config.toml
num_hidden_layers = 15
hidden_size = 320
num_attention_heads = 5
num_key_value_heads = 1
head_dim = 64
intermediate_size = 1920
vocab_size = 4096
hidden_act = "gelu"
norm = "layernorm"
norm_place = "pre"
norm_eps = 1e-06
positions = "rope"
rope_theta = 47600.0
rope_fraction = 1.0
qk_norm = false
attn_scale = 0.125
bias = "none"
tie_word_embeddings = false
parallel_block = true
init = "uniform"
init_std_qkv = 0.0249
init_std_o = 0.00454
init_std_up = 0.0249
init_std_down = 0.00454
optimizer = "soap_variant"
learning_rate = 0.00442
lr_mult_up = 1.41
beta1 = 0.95
beta2 = 0.95
lr_head = 0.0101
max_grad_norm = 2.0
warmup_steps = 200
schedule = "wsd"
decay_fraction = 0.595
decay_shape = "sqrt"
final_lr_fraction = 0.05
batch_tokens = 262144
max_seq_len = 1024
doc_mask = true
train_tokens = 659900000
max_steps = 2518
dataset = "wikipedia_en"
Each number is 128 + 32 x the weight over its row's rms, rounded and kept within 0 to 255. Layers, rows and columns count from 0. Numbers have three digits each. The size before them is the row's rms in percent of the matrix's.

# layer 11 MLP down (transposed), 1920x320, rms 0.1, rows 468-574, columns 192-255
102:163141151093154146140102116148115082099189119104090119110054121147137134086131129142156143068144143201102152115121114108171109181162111133103134111135146098155123146139088075174082134134064085
101:167121205082132101129163158093160118054107091183162192176093159147104122108099162142108098149139104150091165111115168157132124116134211114160095108180105111156102140120091082104150167107160082
088:148120144084107152165149089121155181122140166163151160148134123117124144094103146128182112137102130141090147159159115135126082116098191142130094114211121089152099132084137080085093133115118166
090:134076071134151130099151104153090097103169119124113094109070064124089168204133061162133124125136150148128172094156099145083149117133141134105139124144118190129077106174081145168136110148152155
111:124114118111188159129106087170123144102123126118079139204155169079129179116145151112161143158177118142133148106130166104165131142116130144111114115042202067154130147092162129114128183149135114
097:079128097069182210075102115164117192085159115137092165122111139196097121113138221097134161119083118128060089132156109180131085070135146099128135157128146119106094138122106152098058113136108104
101:145127060083106098139073124138169107162106089148117174162121098193104153134134096144124164102104127155137149073141114130117122148128168120094085159121171078205110152135132155101071088142118075
093:097140100089131118138100179079108078107151140116156154104114172110115134118109087092097091099069141093162144160143115159117088160129172131148097135091150132185203137139147159147094138115069123
095:094093107111054140124152123104164084144094150206112088160130136130102135106148115103054122140087147097146108135145084072119098122091122133115106078167113255144153148127142178089125146161086183
094:075057190139147118068087113154109094112159100151178153097161087159140153139119143115091089105152109151192138131121187098141111129113177159096135162117123128162158111094155164184130090219137154
101:080189102112101149103135148112135103108117139059112156160107131061141132145125112080131154165137150092173105135061116112165160125116116080146103171088095072155125074135154099091120103130112140
100:065124121197172115167139156080099095116170118139103076160140142133104128150110149115128117163093091097129158096103137180141105123113119162172131139136148157092168105120165149164159134099144129
106:076051146164075119101097174108180073105142137122103106156136145134103132119122093152146137206082115123137090099118174142089120156107070110135164127195072127139135110154159145110144147171138090
106:138146166146124087116156078115173132141136132145116091099130118122098122132091122106118086095150149131116052119163110187160085123100088170157142080173193105163092100129154143082171130134152173
097:123138198143119103119127120097147142127120151113097132147116096180134121097090176137095153109182075120153158149173111138148102148139139128147164185142193157163114142145125110114112125156192148
105:169126140093120124097121100058181095122132113149153080071157115120124050149126129158162103047113149138151150167165089122127152098147148130093108143134105150101129157090106176171093129145095146
093:107074142181104133086153182130087102112146153182144153120096067119170085094131073083103118117074142092103163086116113075104108151084065135091110108132102150169118124112111069115139160140164111
094:087109084149198137102142138142164104099165127098189102194097115122117088122150134150133164092108126113145153120134095115089137071159086167079165140179134119134120105152123103175134152129148119
105:154077133169179107102152078105126070085117108139118121138115135108101104137127141121066140098133103167148081189152155163137124096148130135127129097117109072119112116196093160136094179100121114
109:094117100135162197112172118110156117113125141104156165108101137107092052107102096074150129145175136136097135130130149132150141168124147076153106105126101147104118103069141087127196126100136160
108:183143117147183075101087182165142127118104111124149187177113113098134158116087192139151150153083133086157126135092117135177153060083097122118102115144135105135086134076198120120142159104165099
097:142123184110128175139157080178168066103125092092052125160139124113146090170132145119141118118111137139111123124159128138135067142204112141081117099094131174154121065086170136157102064069081173
096:130162129083162157104082162106132159098151172148136097111114156104143121127078190126133081153124216165157091244146128122179124108141159190106096173059079133098170180121147125153164119112156126
092:025159136078119154146123085189096084133196065147093132088174124167110064148136075157081142074157163164117113142094157106120060127107140160059117097148132183145144110074164130185071056116171139
106:097057160132121130172179116087131153138113123085156098096142169113197114084162150152191158182192101134151150047050129140130148141141108111177123110164102153101147093137151123145145061146081110
095:105150137108167144101118149092126104138082106102095096098148194108100112120131165142090114163134119134139096074124099175119115157107128206117080128155183145118086083163121123149145108100139140
104:105112129159164112149076150119119117135102083146141090122106102131170091097135138146131119104144130088178139079163087147144168143096211130106061097193106058157155131137091170158077169115149145
100:102140148153134185160064114151100145060179129124163157194134115102107102063109137116186144100124113176134139093097095143124145159117146142150157134160168156111125142151130121187158145059139121
101:106104152143126081121051099130131149098113073106128105161178169131110174143155116145123144187093132158157087146107133100101167152109185116112165124131129183071100111128102127174130108139109104
098:131123082100154104168152145149064118098147204144084106163111167104068113095087135140123122147145130090130168095111196136134074110123133137146131146108132129156075155135126071119080105111136093
097:092140105136144110143099120122078181139139156163154124152083074095118135106119080174114066139124079112111143115148159121141171145153167132146127141116108155138075165139165147161104144136133158
110:055175132127132088132097121152091116151163102139111086123127142157149165158129133114094078095064143184116145096088111107140112115113182162161137147167126088172133195117125114128128126125151111
100:102090153125127098117095071102155129088120099087080112120127158180094099083123075123105100146146129142126107127116151078160114157154088148100123157130109098040098153102180198156126087149072119
094:175136087071095121133111098125133100097126068168159125091102122128113122170145119172191085172174085125163117216147112109138184145152110107109075111117138081133094157113086193113166120129092079
090:073122129132144114147147080139091126116116108097128098196114113109093124116081179141139110187145126114137105159091105100130110151125130148134149077082103190114080113123176167174126133181145177
088:123098162157099167157091111127128121089114153069157168133139130098134130133102153091135157116109133061085111121102099163122140101156097122175112145119145146116132168129127130159126111147134105
097:059107137187148085170086100117129093130175139169123118087090139139160125151132149162053127123123158129094159133169149118141135152135140143125148182125143091146104123153133154112098108110118150
086:135151073158136179102079135105108135098108128156121083138125137140130107149109112113154111132120129144126143155132100138125129109123137138085143109078135169075096152140173145113186150131099147
102:152157167139125154142091118106140130109106088142163117171133129184091107173160146110166085109110153088154129111136093121129136123142114158082193086178121113114082156094089103145088100108135101
106:176120092152186145109172157110136136093134119134157131138152124114136143157170141199156101055157132174076136135146187097168192177156136164098110158137135109139165153111081132126150120165147155
101:145142130143191115135122103157107127133139113114138128093163132091113113096098158143129126143156097165140155104156100144151144187141044048131168123117134083046109131146151154086171148059161164
103:146131091133127136098198108103138150159159096123133138146030158087126110147105083122136122146151098100104129164206160139127106154193111155124148148146178179100133098135148095116120137150134149
095:091180108093079120090144138131110066134082105183099191186139115095138112150159137129226113091129092153116165103168176128105154132154103150064113128117114159150065103111195167161116057191130075
103:055143106117098147152168126109092058178070169126168152109180094198119098094149178123110130141096111128142190115157129193137157120064180114128116128173132155138159141119059123100135161143124127
091:128059118140061163178111093099136121095187160095097086132128118141087129163083143095141130108084146091140103072177061113156078086115152129137177173113129158153126122131115110113135158138132183
098:123166135102126180159148146106139152152150093090133106138173115060161102040106123196104137142132169105159104140129132160118105108119152137175142173127146086112134188146125110155143129129180140
099:083138132213129142139089155146173162162127064208121104125108128110164187147081086130147119117164137107117082140169087149095089094197102112141135165160136121140147099175118102155164096149116121
091:128134161160110130131124090105105173113156203098141166159145145151132130228184140100138167110143135198123147080137149111113144110092104126101113105159101165117118113182107198076150125130143206
095:123125100088147122140108074112148122074135108143126124166105135122131097137150174069090156198041124170090115094090192127145119098136097106199156226140113133091111146087113170166133167169170105
098:121134127074141154108102073080193092069115125194122097163121087148110103096143121127127144129123097072173097108140093086091164110168083161119131143122119037102134135116109124105187122136109108
102:137122083188125110166119151088097155124141136171139135126124090135121143175087138097082160153159171143171123170212098163153164110084130127117156100163152076162145170082127109152085093109131165
085:120116156108159044150157133123087103133092136108126096131100154135118149136067176110094134124147080069128116091107129141146126131178151141143176140137101249133154146032137116149126089155162099
104:157147151157114156111121153106168133113131127103129127171107178165132100082173143117163149147103191150118104130192194159127121148143108151095114138163096132117168119164121107178186147122160130
103:169089174102103204133126144116132186166169119053151106171127132135111117075136085137158094145116197105123110139166158177073159079156109116131057119100111076147176182132146140119187061176063121
101:112133140141114137086088140118108087117071112100233120166159102159149085125137114148125204101139162141085137100136151115104110110101073191125154125110132066112134120078189109075158107119156143
097:139167121060153140133142103110129091117143172103061146164065121110165097099124162112100159125163198147146046154106188194158089161208136116104096133125093077095196192177125155149094131098124084
096:171092137153126100169143151097182122090131124112149131074112105177144140114132118111161106136128124120104110150081135142107121051129126179106130113174161114114108136103176141120147176131112080
102:123199158141120122195153163149196099036080071122145079086140167143135115122099186126109137139096087167169127079131092110163168099154127151108083127130094084113090204139084131111132119139103159
082:161070102141145128154107148137121139154140141114147148146141161123091134156142119150140131103104184152074128120104070163131137115171173120121138070092139143157127119118063087140073140087117150
095:104149161108123142117136086127090109108102145140100140117161147153118145155084139099166053141169112162131104138126126114103135089088116147162157137156178141189128145154097120202089175113061157
089:106077115134175154102184140086115132056160121071175129130200062129111134107119159131105123160115139090130133113146129121166112165139079111121133151114059118087139069135130113110116115135102173
091:167127152106125167119082218091084133163071104150135110089131103129140132129141104071111158122133130085101117110096114185131175121120133117135120156173139194117088114113121138187118161119138156
108:122113111111100141156147156143115117060117091122141117120134135198155103125101113154110116132115097060144123102146074075121132191131130122180127169160090168137126123134123184132099081144109070
100:130176100155100089178147165116126138164137095134149147114182111119094146110146143111158165126122099051128113067135144121119153117170125095148105131180136188146098130115084122165104147146138131
099:125127108113127109163101174129091119101125058114178099089119129137101170121097074132164116127141126090138123126107170086131128083138133162158113147128109055099110119126136094081162143158084149
099:152151104201127168102126074102123130082110128094153075128112150145153128158091104134158129113134197166073174105151107128120142155107081140114079120138152104076112152097099124145116165126092098
098:162137105144167101140154151135102158065140201128115092137124205131154143155169138141152165131112104201126121108142116109157141134179139184069151103164134120115092167092118081147110150142101122
097:094193158142105165157143125114163143069138133129149108182091085139164077110121129187133100100131157112170087118124086133098178129137169108143110194111061093121146101147086138112142138117075152
112:136097131118088112077135098119074108129156127131096080145140188109075142129106110150181112121185129147164109166096131144157167146149082167117173122081132125191132075115107188151087185142135185
107:126089175163137118133144172179137139100144113118144148097126098161081140158069132095098131154102137184075096134132166118114166200133158174191086147137100134187156093174090153147171109084174148
111:072177126139124081156159124096118092179144120141130179137089136164080177069159119196112110164150146097090181153141167130162165142124143077062146211123123157167074117068069153143055117130113091
108:077146170124065105100155082100169092121100129106127118060156135123147171088127122121163133195115120069112147117106121167195089189097191091125119158173162109098117123102103088085131138066121112
095:137130133196168131193127141158125107203185123118141158169168119117044103158166159092109100116088112129079153170120099133090101182105118150099131152159145108130117129095107100083171115184121162
099:159134084154134145058151108150170100165109094115186123037084095128114133155147067160107078098118170169137148107109126138112035141161069198083149072117121148078124140133095052040124088153102189
097:058112167138077143116110138096140146111109120181165134115133096121064118154121153165151102142115165128099075137146167166145161188161106048118130149142125181133171116117147130084106115136147129
096:152085130146128134092152147081142147121147064122119175080160111190148115118100150152110107088126113123067148162090171154115106122147142147119129133172141183156153096131128102148095134103101147
103:102121119134154160187076199101178139082167097085129139150078162139133128072115169090100128111095088115162042130067108156086144139121141136120152124156130127156122164161148160157172180155168098
096:146143117182136153148107148128158141135112122158114161149141142202113136085116076081106146109124115136102071115106113061117111119101137150134115140132150140123197115111121062147153123140149094
088:099160119119139115135091159114154122156092098104078124125175108157142098154143118083141116127171146130150170107153131158213149151076085120137120093132076102139154125150130114152175107118152163
098:142198147093107104152133172132065125100129105085060146110129082170108096083201166165152166148146133132134101110118111119146134120188138110139095171150113122116072170122078128135144180132140113
111:112097136139129148194140140132164130156109077171107180144114117113098124115100103098123147095127130126103163110124126109136156083199095092156092137166192110118158085113121148122157080130200128
088:127142163102172164149170126110097151191156120128110083116116065109105120113109137173112169162153150104142187099143134170149150159124096102160180107119182160179105160092170094123104150092098150
102:153061141170162070190124156080106061192125124123123054169044113169154118135190121192105093155136157195105136143138129078115142110093105132077140114148101138160118164125133133162095116111147131
094:090145216110179148143176143089114174103090154129130146155139093173138093114128100056162136127125174129164139086157132123145090130112164171115108145101122105165123158100080144108128133176179116
109:139163169076078103167082166115131100103113130094144175143083099085172159131082158138127111077109129129112101147080085164119124085169126131144150123148137183173140108188115132081109107135074163
106:122085119119145120147136086087183093070129182112099098125115150055097093141122128111116131137157119128187119168110227194161155081173119200124138150090079112116129110129161102164090130097085128
106:136033078140101130165176143117135112124174122198123156141189099137121124074160165131106106100129119053123151126159117128147120084166132109051147091191129146036188093127076145176176107141111103
097:142152119152180143110097118128099127121107106177076160157108126088163128154075142056103086159107137119045038164094165145120186156117119153114130146144171182103128169173140103119117141158134119
096:145174184134149084126123139102152148089087087130186125110129125130117114139148097137143161132134113070130094163102159111161143084109136152103100146105148215132169150120147103141110159036125059
095:121116119152124211127111111092147079148181092183134095164078111102117125160141138144082158119108131115202152103143148100200185118150144155104163150071157127122142167109116136087103160117157137
104:075204108146144117148111100112175161129128159130129076209115130145114164115136165088084095111082162141150106125161094077125129146165135092161112148147147125006130144103090129100129126111094113
106:120138134092149133154127168200133142142094138110159099158158125152167091118142121157097129093088129117111135165119095098092099146153115153148099166177098124126113151073151126128095088166101138
091:128089127133129112203170111123095152118127084094089103107078123184103134162108137154184147086199138081166148168147132170155117122081157111104097117130105197126143094135149107090060135147085089
103:095111138102132089143126098146135150145143114123116121125077175124128156139087125146125094113142137169155137104137146084124067168175148098187100139155099115169100110151190110179116177120152153
088:116144118126121098102132150131119091139179145106125098133158153099098186128157142087138157135094137085130113157140150124121173089126121168151108178098082144180191107141152143187082100122118153
095:141163104148134111132122143115100138104128118124150164108124092144174095156121115116145087101128109090116149102098097075092164096174109102099121104170133151140132107124146168112142081106147116
090:074105132130140105137114103163155131126158081150146115107138191138111120127140138142104095116141069168156106130133155147081105134135132107147104098128138197113096051105173059132152104138139146
096:125134149100126133078083119041115108095151091084062147116145090142120140105124126099129140160168165172114026152124129165101106159156153094122131177173128128074121120131064107175105170132122170
097:129118118101116118121144174151152108179142174132120137152082117148119148102120163136140170172098146125150115140099133155143177140143134090132117134183143054124183148113081150149121134133045110
093:121132123141078075045108090107124153136137110142114162167142151153114190166157128140148146140136159132137151199137101122123075152114118129177117097130078176074109099088147130111090102127143100
084:142133102151128206141048134141152109108142167132109122142082137125128094199190107137108159149101169119154129162091170073126132138125165184114101129153097122154096122198117117118149094160188087
091:148132115148070107123129135094096134108125087123154151132115114120078118113110149068173161143141166083181097138106151108117114145212107095147099170144065157113122144114090096074145145155123119
095:184132069085158134139175128137147156167123176155167132135089182140106171120124125133162130139097113113121151135152133092135199136165145162115120187158120103173103163152136066211147169115142153
095:156119142098110141121141121114132153133137129136084066105111171113144148115147144133171083124096122088133133161078136166136102124109099173161174132102123080135131173162132141184111162130118174
105:133140079183119115151141155081121091104071123150088101100176129094082120128167119143108119133139125183092150100160092173166049141114063147167117196138147138112144108072122109131140169108152059
100:098098105126162196094108137120121079159162148158116180118091141133135112126094109154112133156125080154140093114079160066067104119175105105099102074136131029137170131149080072126116198063111163
096:122108142156134081164109112112147108153146155142082147121097050133132110096096133176184170139130105113103165124111107093099150092123138132138113160130148084084145090113120149156121106065121130
# layer 11 MLP up, 1920x320, rms 0.131, rows 469-575, columns 192-255
102:148118134087136168105182176107117065123157144146160130176129118234143117143077135148113134150149144139059146125182113164134112166143140134210153109165198144078076128139173126163128051095125148
094:178129090164096125101086145141074108121173091073134080098089104102177077141180158121157156140101122126115066161120126125127084087120116086147179157091106102096153084124069127143093141158117112
099:059114110081131108125111092072116130077144120162135134165111085139165137137082164109158151085085086110144162080127087136125102132124099163139133121150151185129114181118106144144093113025072118
103:124122093109168112075117079144165085151175120111086162124161159094120042084094145144125092159096118153112147162137110130133129113112142134133165106156207146075145064132070083146097122139136174
104:147140119138112114081079157138134134122138188128108147140082138173110086109164155171116109112083167157104099096105122169148124196119229126125180085203131067137112103124112154086163149085112161
099:124082150101155127107073204100148147084134154085135167151162123142161080106097100122162109097144094167173066145191142150179128176144120145141132126132106127119128105159085149084157122084139202
096:141144124100150139161133110105116138146155121148158127064139083147136143098131176124131159073180165126131118110132104090132155124128122166153143129139126100162149129065129174148180126086099166
098:149182095176222082149117161171123156115124085113170144172077129148164141114118154184172128139107085121097135125137177159108093118102134139100127149096138170133099125153083128130169109122142152
101:142134130164123106129082145149138087163141130128121151137172099088164086118164178157169091130121141064062163121139059138096111104132114102127156107103139166132068131114115177144153095139114130
099:158156139105188136099192105102149124158113103082130162132168144108178154111167133104099144147089107156091195114128090178117091113200126182139136089076149133047096146054187098152154110094070089
102:108121140100097110106122142169097134127122159149094178106131095120168058132176131183109172112168198129109154139155094165123112143115084135104148138165144129110156099155105075164129137147077116
105:084058187124089118098126129171104142078142076145207134140133124170151144113112160148100121143101072107154170062151130119082120152140103075087030116137118130119042169073106160122116130157172105
095:114196147076107084112069093106113131145146118104096094134129154122156147139128093146059158170102112114098121153102114117195120118154194157128136088093194119141059117177101133051102131119143077
099:132164109180130123148135079119062137163151155089102135134111097155135088140123193122125068092114154117133065118154139136142098141093181165180097146073115160165095108101124098120113130150086066
106:131185088131104129143187133151114137115158170143135125107154166113143114127089143139157119137143122149102166130094147148134136104112166068130146055117095089136087189088131184120163104117087148
098:066119092113105110124121142167147130177127124135099159197163096121153157106077118148091126117097080072135154146140048088089137035141171173123114118143094139152107093081117111134136123160123078
095:096114095104069103102077161115151136120157117116139094149125138126086170135107152154099127139179087145105132168074111123168101197107166117049206117104171091087074106110099216139127084142096100
102:137088085149158131077109152085154134128146123111158138191117165192155106148073139160042095164166102158143113116153119151162119172092090161114149158114085104137130137126217115133056125157053142
096:153119150171135148087113122135107120128105110112118186111098066084119127144142151103142130145205131147091128120132122142089178181112094132162126098104196154139086084206133120053103159139127138
102:102087123169080077202190130138113118060100105087152164087115115154126136091119057207078140157116120134107131114181126136096097113098184118113150112177174083149075087053090133116063094109092083
098:081137124093152113115143166102153163088133158158141094051150106114139094134093174137107086155151100165135108174124146178107198136095112116138151159157161128124085141187131151070131169135166180
099:148136173167110153138144124160149135096134170055119160109136157160138101116124164144092136149099122163134099077199172155147116136087152143075094106109174080138125149135145113135120081121074128
094:121117161177032100125090133121186144187108166088114136119104134109180130130096125146097091119150168098109062081090126126189116135171172134096110144099080216176096162131132090087095129103100162
105:221068190137130140105112157096141118151116125092116124139093124120125087030091146163159122157125128137109114108126099105108067178129129101122154087156112183166180171121176140078184108148047160
100:101104099128122119127099067094149150061134132091093110180165049164121131127107101194122115067125128122143133157080150165124158142131177129106134114128171117134126181118144127157136099110135158
102:135180185197147146124121135136137098088079092083120194095066141125158085184158113119147146119153099124102165117118089099080176156135157143161160121164157136105103118123112127115155143140064084
098:145133110153160148157145120195101142128038165082147121149144156120143060169141107134164188099181104120068119126150097089069156176096103157118121126144148145082128136131084158159146117110104168
097:167133170089049097058091109065139116154107166095126083161116095077138109115136081170156135097136076125094178131091133147159147097095110111158126168155163130132136150118164181125117143181089154
095:155131095136112174109149122119174193116104161114160143126072156158139133136093098201105137120179102070163195181176146144088142160109141105091044130069097127136113155095131112123121135143159095
101:111113151120083077126114144144129167070111131085049145149144138152155121160077118103123106089073109085135094084195105108183067166150085169076191130108144158142084117124086103146103134131094124
103:080111103136115162147121148185126142158107108158083130106099146117167123176097201111136152126115159200089158122100127109081164169108102110135108161164149130084081139132141097171126138126102127
104:094118129166145106075160158212095072118065096113111152140103125137142141146119146139059082167112120161163138116137110082136150125138156107147180150163144132070130150118075107144164175164123085
097:117138116114112120148135135217099129160132121117115107089125103105101178116146079084145122123164120119131172112090158097128058126139105168096175054189141115118098177120158132127150152106111109
090:108125131070084111105132177107185163106148197116144148147148160130133141145116108146052088117186108138093115135123121153136119126074149140131164076146137103144146137070115110141119126182090112
097:106147136134151114148178143147089200154160076097108136150064119104148100120112115165119110137089162157126160170115158103184166124081103133084142061134158128121121117138105111126107146149077120
096:128129134086132181091127134116102134139103138143154186101177133121144190171119162132129039174171161139196085135112047109101187133098154153130217104115119127132156125142151108098157172120141124
098:109141179075102076129155149161098116146143099115182130104117159143115117104083099124148136063127109109145141159174175142139100171064094211140201102135102097150131139101152108110059122155118171
099:117103106075147108089069144161107187147094184165089104125162061103134129116111173145104088067123132097183128128107131076128118111099092182116082142131095139177160086091092161074128176190082121
103:144092145151121131101128142084150156134033179053138112059155087141142145122097099144181182168098142218083107123105098082071116142115114167151132094113114093089168101097145094110109125124127112
104:152157194164161133114121106112149095159148120133084171146090124094140182144114150128127164153077103199158140154059123142152128134095122134115140176105085150062129117114141070149098149071113116
098:125120168175141207074135128110152187130117133118129119120096111125165135103171132171133111127140100095096158121118104140125159115115108113138051077103150154100075106129116166125126122142100129
099:143144133079168077076075204111177157174169184079092174152125116103133125079144127156079113165112097163149154118086163202138155124139104070153125146137044122127132115135148138147123173108069128
103:153071112094095119104180136125084080159200059167119140135113150159174124091130214099162062146110211134158149129067146168160118102085186133162117110167122155184111116127145143146128105142183123
092:129165085064117156143112111133179094166149119124106082148126171149170158156115093143176141141210126172188100133127158120118172130121081110116127117154074122090183087060119165116125182121138151
096:173078083140144106146101155139152095114132112109124120130136130078142101141124118105108113097126115169107172082055146179113121143108165104100109089087145186124094150132145160130186137097167100
099:141140088139178156095108130118203143111089091101078107188159132134156143120081105099116127099157139093150086140109122118155108154155181121131098114092146128119106120119068087150141183174142069
097:156094117088121169130173114100085181120175128104139140163142160121159153152122155049094105131082140142147079147101118116171104163137105132150172144180159122079087171125142121140131115116093172
097:087141089073100061130082136115063144107131072123061162185068132090134114085116102139130112176064131215132144150167103192089150094115124109074154126094171116115095088132153179152119152139117161
096:113141158096137173163090107114142132057133124112126128157109116161144086162119121111151104092108082143138142065177155098149134068120142077137154107128119192068116073132130147117160133088134135
104:110090180124107174117120104146156107115167185137179129097100159203139159157122157164131157102149090166134129143145101144131110109190169144112158133150108110090122126046198173058158147130138185
100:124126129094081125152101134095156105111128120182160097094137124057109090115124142179163138161141135177138101102144133140083129128128145126085047092105101181144122144159143115118164093110145071
102:186062113095126136176121110062112105125183089149041082118141180162147130105133125163154163169099079140159143106116124101105156099146175070154111111135155176114119182135150137112121145122121127
099:141139126138116133081143127153087157081162145132187149133093166131181071164144157133088138123115164182157108100135084157113105147083060165216149135137106139169099111072107103061159054168163072
099:159067073180155180117146120068145121088178148133089060114166132156176136161135170107104122120083134159147105198129132196154118114147130068080080113139103133157098094124116098131139129105145123
097:124120113112096136107172136130114177148127031102157138109180196147171075118118137134125130161161147182123086148141141053103164149148114091124131099125150136093143152109140125076148142163120165
100:135093111150144174102114091150056143115166120186168160127128093138126118155071091158124136156109115108171120071171094042136185135093133134129199098097095120071100148081104181080104088118180161
097:147099136127145100103118134114101137103128176193134145105091060144139142142117133082143130123197087115137077143145132194124127091126127119105115156203110128087089174114150140175094133156094093
094:151145093090095148124133145128133126140113080139098133166101119174146107175116078138163143106100110103146079112154114097133160126114107177074082057163146112155096134115133120126087149093074144
096:106159060094097114128132123097173135086182110095178160174091126093108141051101123140108143150159118139144083141155169112104185126087137122159140138128168117131159088138181130069143066085164114
098:174124092148110135149161145159121126216145114097123185105126121126132077145150116143128115112095134133079150086100069127138123125186189090206173066157138174125099146127112131124146179173113146
097:088097148145127166098161071159117105118147143092070125101131167141144109128083155124182115124123134143138083130117138163114104161146131086094146109094103208173122128159157133117165129126159144
108:103134125100119146056165094076136126102063168174149158096116102191135089176122125165122123107183089120130139135074118126127134085119108131148127125127129107125081153133094135070165100121141107
097:143128148137095093168148141074117137172145110111167090141123106161156139064142139116085058166079132121078122115135118148122142126143199179100079140074186111184080087103101157109107135104068101
091:167073087114103140120151142100162120128070177154125141123123125087147099140104199147129198109147202164143110162110156126162137147163127131173091158046147121127105120093090111109102173144130149
103:071154094108143065103159120083141143111175143090094161106123131127149123134146145177120118139153087111083104152104099042101159174166116102178101091111150129149127144094127180080114139113144073
101:155088126181113193131146153164151140094092145161148156129157130150134118117143152090145116195076175137092086173153103110050067108125127093108070103123143155108174129144178118135120141151152148
097:115185155171139077172141119139134126168167176104109119096186147114161185105143077116089153154112109109101078077143200081136106182070143092115213152115174110072121119101109143154152101155109055
109:148244088125088091109182102195139057171178074132148078119135106111146150107119088115128136082162136162072087192115145142085135096135163093098121175077096147108153140135127208092127143185124164
106:157194124174108155098150146142109101123126087187165131123171127168163121080094086152104146155131103097101120155087099123121079121098138126140142122174152066137161116144125141139171129156158057
104:070136159171132085160170112125139157153099147107149121111155103143136206109150130121098095125109139103129160116107145191106123155128120136119126097157111156102103112116152121111114089152076075
104:140163104152119147072162167142183160106122086104122087142141104089150214074076066075140142155126134126117074149180134147144136205133131185133195113131124081078137042117143129071146118120107136
095:096089103112122084080167123131099179112160178127131092143097179120131102150056091149177058188147233097158164107101056130095176082101151106103110103120099105123151145153076110119109120169120164
101:122096149126139139107086151142154106133131099169119169137118141110139190129147129171150148135099119051125099103063110133133159156109110130084159135148099119081175153168126141150126154072146146
110:115171149127106151113145155150108188096122073115143106094096157150153169170069091163109118101147173185128091031141142140109155180130134122107167110170182146131089108110130132141143175177150158
100:125146118117070154118107157089141152090135177083069186093130111127137041124133126121141086147113081173150142104161201155092147118083116117098192110130142156110147115114143149116084111127120088
100:058066070070125168136151171116112165104160119103127141126092100154144088092076148128103117127053126148121105127132083126116166148122146137115127116161177189132143132134136085117151180121133207
101:152087109122137123121047145142109139179099066181101165104166187094136165140071063152142128108160144124140168130116122144073067155124111177089130119119164162091064156104156083161115115127101108
086:127121099174119124079140108123159086069192111151133128156112142166136126123088165134095156148153085109094133139111142133075174121108072153098183112176114206106100168074160135063158100176119083
103:130136109126136079092130119117103101108134088172129163142124167124171058092124174119062130165102132190127178141105126141161129169109168153061168119141105189085169142170135100114133118133104131
103:143106153140105128175119135145090129129141144130107112160082126090152107178107061129107125123126143089182115097121119173112144180138170150119153113105138167097064179100111100151168101085130112
089:139105131121035130090107149109150142114103113107089172111112105151136118208116065062174095146111094133157164149102086132128106162111145146120106099149144132095125124088081133111168107134107094
103:135131101124062124103167119162105086158180155142134140138078099082119118130076168153149155076176083176158111124210135077129107171109146108103053126164126153067143175121118136114125144085086137
103:126194176096164114110091140126198120133109123074143120095167074092126202113142163123173115111124113073132112124097179124117120178081158127089131087085158053079127154111170119069102177121138150
097:191138140148180151113139159082151087115130137136141150133112178198165119182173053112154140130151092146148109107137114180089084094139148111098156090130107155134100145130119131151142093103108112
103:144112123169144158094147075088117129151097154150123128105117132096121100146154160154093141145119172115135108141170138071119192084124148134122147106072129101131166114117118139130090075126098101
106:096108074189079085135170120102158166182140184105115135092169125117110164155125142160079124142144163120127119143139175160072141075130123090143140114162066131179129154157113129134164193072181184
100:157151099162106148112149129128121073000109180123101173107101145092177132103079107119130122140134165122119104122185069133105155130142056125068118140173089107079104110161131153111115133139111113
091:122096095111117151151209127158103114110172066132203134133178082083090100127159126126077178121176132152103131132080081091088135126113154117122144099131123112122104119115137095129139105115132104
102:138129079119114145091090084096092154177177144125062112124054116177167127139132119100099124136117097153082144125122099178174121105114140082104167155152120110113110147168125176120152119154076207
105:098163071105123112135105139139043141082182101107112127135137129150140116113121111205163125136123134130122081082119155176173175194087168168109174162089078095118098158113137163115150125171127102
105:083072037148110149115151130144117112146142174102093110123111107150101122166097179159068064121191155113168068146125136153088117133103104132139078089132145170132103147115079174079128142114119173
097:183154109073088145160087139140130126038107183126157134119103127094125089191183119213117159096100110149108104108099199059139058138121113131139109122090166161128106201169178153126111046084178115
104:104147107152068146110144137183160130117151123183137110147154162165157080123049140168152129131081043166113092184096140112076107168135132139065166132096153149147130121152220140055133109143138128
099:127134176104116096147136101126144187116176151133101120113147148183128098106101152145091074110123171078092126163156161088144086141098172122161098107108181181118060176124165083122154116167161078
095:145131121136102150171156070140168146115192107167146087097173137101089137187125076134098069139099089164113066115049150184131115095102139178126174155088110179151124172065074161127156130166099131
097:117125050145106109083167135110091136068153107109137159175176052143168148137160099138152146126129138093172185151131156185180147135110128118146129105083154140120121064113099189120108121113175185
096:104199131092165173144152128216118094102101156148128210094142123165151132151139153143137093155074159091078110145084102163096110191112131096131118126130110192122141096075105104111160121056121103
098:126110130102147124147080136159163130126124151211208157133058086105140151205075122135138101146128123137082139131137125130148083140089149109090097056110166111116096126136121144062158148124139134
098:103220214133123121102166158044103077151126087137199151111155123152092156145123145157147121146140108065101199144146103155072117129139110129106104081152143158109134127155164160133167157143103144
091:160098114113112098198184113125083180167184141173159175122135113170110184081134145121113111109179135139089145120116129126157209145151130089140166162157111155105189130082086128116079150071134129
097:172157095140192138132078133129136137097141147120112126125097129181136120083131142095164136085116143087127150169126152154156130087131127201065138106176195102104161113113148130135121093079137139
100:143077178127087133120153174157105107126156129123130134131179130132157127145162093096136122061135160128117096121153154172148126118084152141205155133138086063118131118119178136142126132134139152
099:146193185139099094150202146156194104160100099178146127112088136101132100169087156185126119117121150135131132116098121113120081151148239069134147152151169149148115141180171118134143102120146062
107:096163156077104152087143139131139173122154133139146172070142139151124078153121081164116101131114149193146103058096076104093109194137172118105174142150176091110146121144112108122131124043166162
102:125114129087121179177060165125173166132099067174140164156110111111142159108148061118087065104099105160103174155133065077136151094087114134070169106135156061148104112123116163162124159114107087
101:155126105167131124152095076126102180117127155157120184147112108148172156127088086148107136123163130095143130169111134111099145134145124112129124079160089025072060099147157159139106104109121087
106:153147130117104109134103099098094135132171086108143136155134128186146092104168155177085101125071175203099082162142144119125122128053119080069135107172105073133124195092128136140142134167119097